config.toml
intermediate_size = 384
rope_theta = 10000.0
qk_norm = false
tie_word_embeddings = false
parallel_block = true
init_std_o = 0.0
init_std_down = 0.0
lr_mult_qkv = 0.7
beta2 = 0.99
warmup_steps = 280
decay_shape = "exp"
batch_tokens = 32768
train_tokens = 140900000
Each number is 128 + 24 x the weight over its row's rms, rounded and kept within 0 to 255. Layers, rows and columns count from 0. The size above them is the row's rms in percent of the matrix's.

# layer 9 attention value, 288x192, rms 0.0422, rows 158-159, columns 0-95
size [ 96  96]
[[172 178 163 107 137 139 143 122 114 146 156 152 177 115 126 146 110 106 108  92 157  96 160 110 130 102 101 159  92 130 123 104 100 129 102 137 152 103 110 100 143 133 112 155 114 113 131 108 117 141 120 165 137 159 117 141  98 148 114 123 115  76 190 168 147 132 102 110 128 141 126 167  99 156 125 126  77 127 132 140 192 153 132 152  95 136 113 135 112 164 162 128 148  95 116 156]
 [134 124 170 129 141 116 104 163 130 118 154 117 111 120 145 136 134 141 134 101 116 110 101  92 117 173 114 101 142 136  97 160 159 145  63 128 167 136 178 114 139 135  90 143  93 122 124 125 154 139 129 160 128 109 199 144 124 165  65 160 134 133 109 147  91 156 167 129 149 115 149 151 134 124 118 137 106 136 110 148 127 120 127 166 138 145 132 107 138 134 190 109 141 143  78 106]]
# layer 9 attention output (transposed), 288x192, rms 0.0382, rows 158-159, columns 0-95
size [ 94  93]
[[122 127 146 110 141 148 110 162 120  61 113  73  76  94 164 133 140 118 124 135 170 123 137 109 157  89 112 109 147 142 145 132 185 123 159 106 104 122 151 125 154  85 167 120 111 149 148 152 130 117 132 114 115 129 127 104 121 123 143 149 137 116 139 147 155 131 111 197 139 119 149 115 135 146 103 137  93 123 136 106  60  95 127  95 129 144 134 158 146 139 144 130  90 161 143 130]
 [135  86 107 131  99 142  93 138 114 137 126 146 132 165  94 134 118  92 152 126  96 127 132  87 109  93 181 125 182 129 121 104 180 128 150 132 132 146  90 116 109 117 154 154 159 141 128 100 119 159 133 133  87 151  86 122 134 107 172 132 119  81 128 163 121 133 113 154 100 118 132 141 189 124 125 132 105 128 155 133 126 159 141 128 119 104 100 139 138 153 125 130 129 106 128 100]]
# layer 9 attention query, 288x192, rms 0.0481, rows 160-164, columns 0-95
size [ 82  91  87  97  99]
[[128 156 120  92 131 114 141 172 169  91 136 141 135 124 146 170 140 115 129 115 143 108 153  93 157  78 146 129 125 125 125 134 133 144  62 159 131 166 143  74 123 177  74 146 148 105 128 102 134 110 202 104 154  82 164 134 145 160 149 138 118 153 124 121 119  68 122 122 155 147 131 142 129 101 121 157 114 136 102 136 105 106 153 159 115 116  93  75 114 103 174 171 123 159 143 126]
 [111 133 133 166 203 124 108 150 140 127  84 152 131  60 117  79 179 148 132  99 129 134 170 107 121 124 144 138 158 131 117 138  96 149 144  95 141 123 149 150 171 139 135 161 147 124  94 134 109 135  99 136 137 152 112 153 128 129 166 117  96 154 127  85  93 149 129 131  90 104 106 146 147 146 151 129 122 151 138 118  98 119 116 133 114 150 111 115 123 143  97 118 126 148 127 158]
 [123 129 119 154  78 124 120 125  94 152  98 130 109 142 118  91 153  98 107 105 142 103 125 119 112 135 125 127  85 134 132 143 135 138 154 138 134 126 143 151  94 103 151 169 134 131 115 108 119 125  83 151 164 146 125 142 137 130 117 159 187 133 151 123 136 101 141 133 111 120 127 104 142 113 113 141 137 122 130  87 133 153 114 100 118 150 133 134 134 109 109 111 164  80  83 116]
 [142 129 151 158 106 141 124 148 180 116 147 131 102 163 176 111 113 127 132 135 137 153 112 147 140 128 145 162 172 108 116 110 134 128 129 158 130  89  97 119 107 135 115 155 107 108 105 125 160 134 197 126  90  95 116 134 105  93 104  95 128 115 106 163 144 121 160 125 131 109 134 148 105 141 147 138 164 125 118 134 123 155 178 101 142  82 168 131 122 151 153 187 135 125 162  95]
 [ 87 120  79 153 131 100 107 135 122 132 144 168 143  98  90 116 163 145 148  97 138 133 104 114 112 131 112 124  93 119 139 136 109 129 126 112 162 137 148 126 159 127 151 109 152 130 116 140  73 144 102 112 192 137 121 140 148 134 150 154 135 109 138  92 114 143 112 135  96 133 132 160 113 111 175 136 138 131 153 114 133 118 100 140 137 111 134 155  95 128  76  67 140 123 126 133]]
# layer 9 attention key, 288x192, rms 0.0463, rows 160-164, columns 0-95
size [ 88  86  96  85  92]
[[133 164 146 112  80 133 130  94 131 133 151 116  97 130 130 112 153 103 165 159  83 140 168  95 129 102 109 147 128  96 144 123 141 138 127 107 113  92 142 123 130 132 140  74 129 156 124 110 156 151 133 135 106 133 125 114 172 105 105 146 109 146  84 104 137 149 121 157 132 134 167 115  98 160 118  97 126 142 139 140 156 143 140 157 121 129 145 116  64 138 137 131 135 130 142 178]
 [ 89 142 108 170  80 101 122 159 175 126 122 119 110 146 145 109 102 106 155 128 111 177 102 125 169 170  97 121 140  85 144 119 150 157 189 131 121 164 143 109  82 118 129 138 170 162 151 127 140 126 179 126 143 118 126 188 161 117 131 115 147 172 117 135 116 134 190 120 120 124 120 134 109 123 116 132 138 104 129  90 125 113 174 120 145 110 149 170 131 135 134 143 146 170 140 147]
 [138 111 129 115 154 152 181 117 116 112 129 153 157 134 132 138 147 130 111 119 161  94 163 115 149 125 103 123 125 152 111  93 115 137 141 125 126 130 107 137 177 102 146 115 130 127 146 107 169  95 122 120 116 154 140 159 104 140 115 117 152 146 142 125 109 114 132  94 113 142 103 128 169 115 104 145  52 164 125 118 105 168 117 110 108 135  83 138 147 180  88 106 117 132 173 162]
 [149 161 136 127  73 110 133  99 154 140 131 112  94 178 107 128 125 134 135 135 101 134 144 116 120 123 152 127 142  96 102 152 129 118  95 148 100 112 156 168 103 156  98 129 161 110 121 117 153 114 121 157 142 102 136 118 143  85  93 119 126 143 136 139 118 139 120 150  89 114 162 136 158 171 117  92 152 122  97 142 156 126 108 177 134 143 126 137  67 115 148 122 121 159 119 129]
 [151 105  86 149 147 138 189 138 123 111 161 154 119 121 111 143 140 149  97 111 164 130 113 130 191 102 139 141 113 173 104 127 119 156 105 117 144 137  72 123 140 119 166 125 135 162 113 138 105 124  96 118 127 153 114 156 113 116 132 158 170  93 131 142 102 101 129 124 123 166 107 118  93  91 147 183 107  80 112  59 132 123 147 119 135 137 117 116 152 152 138 112 153 137 111 117]]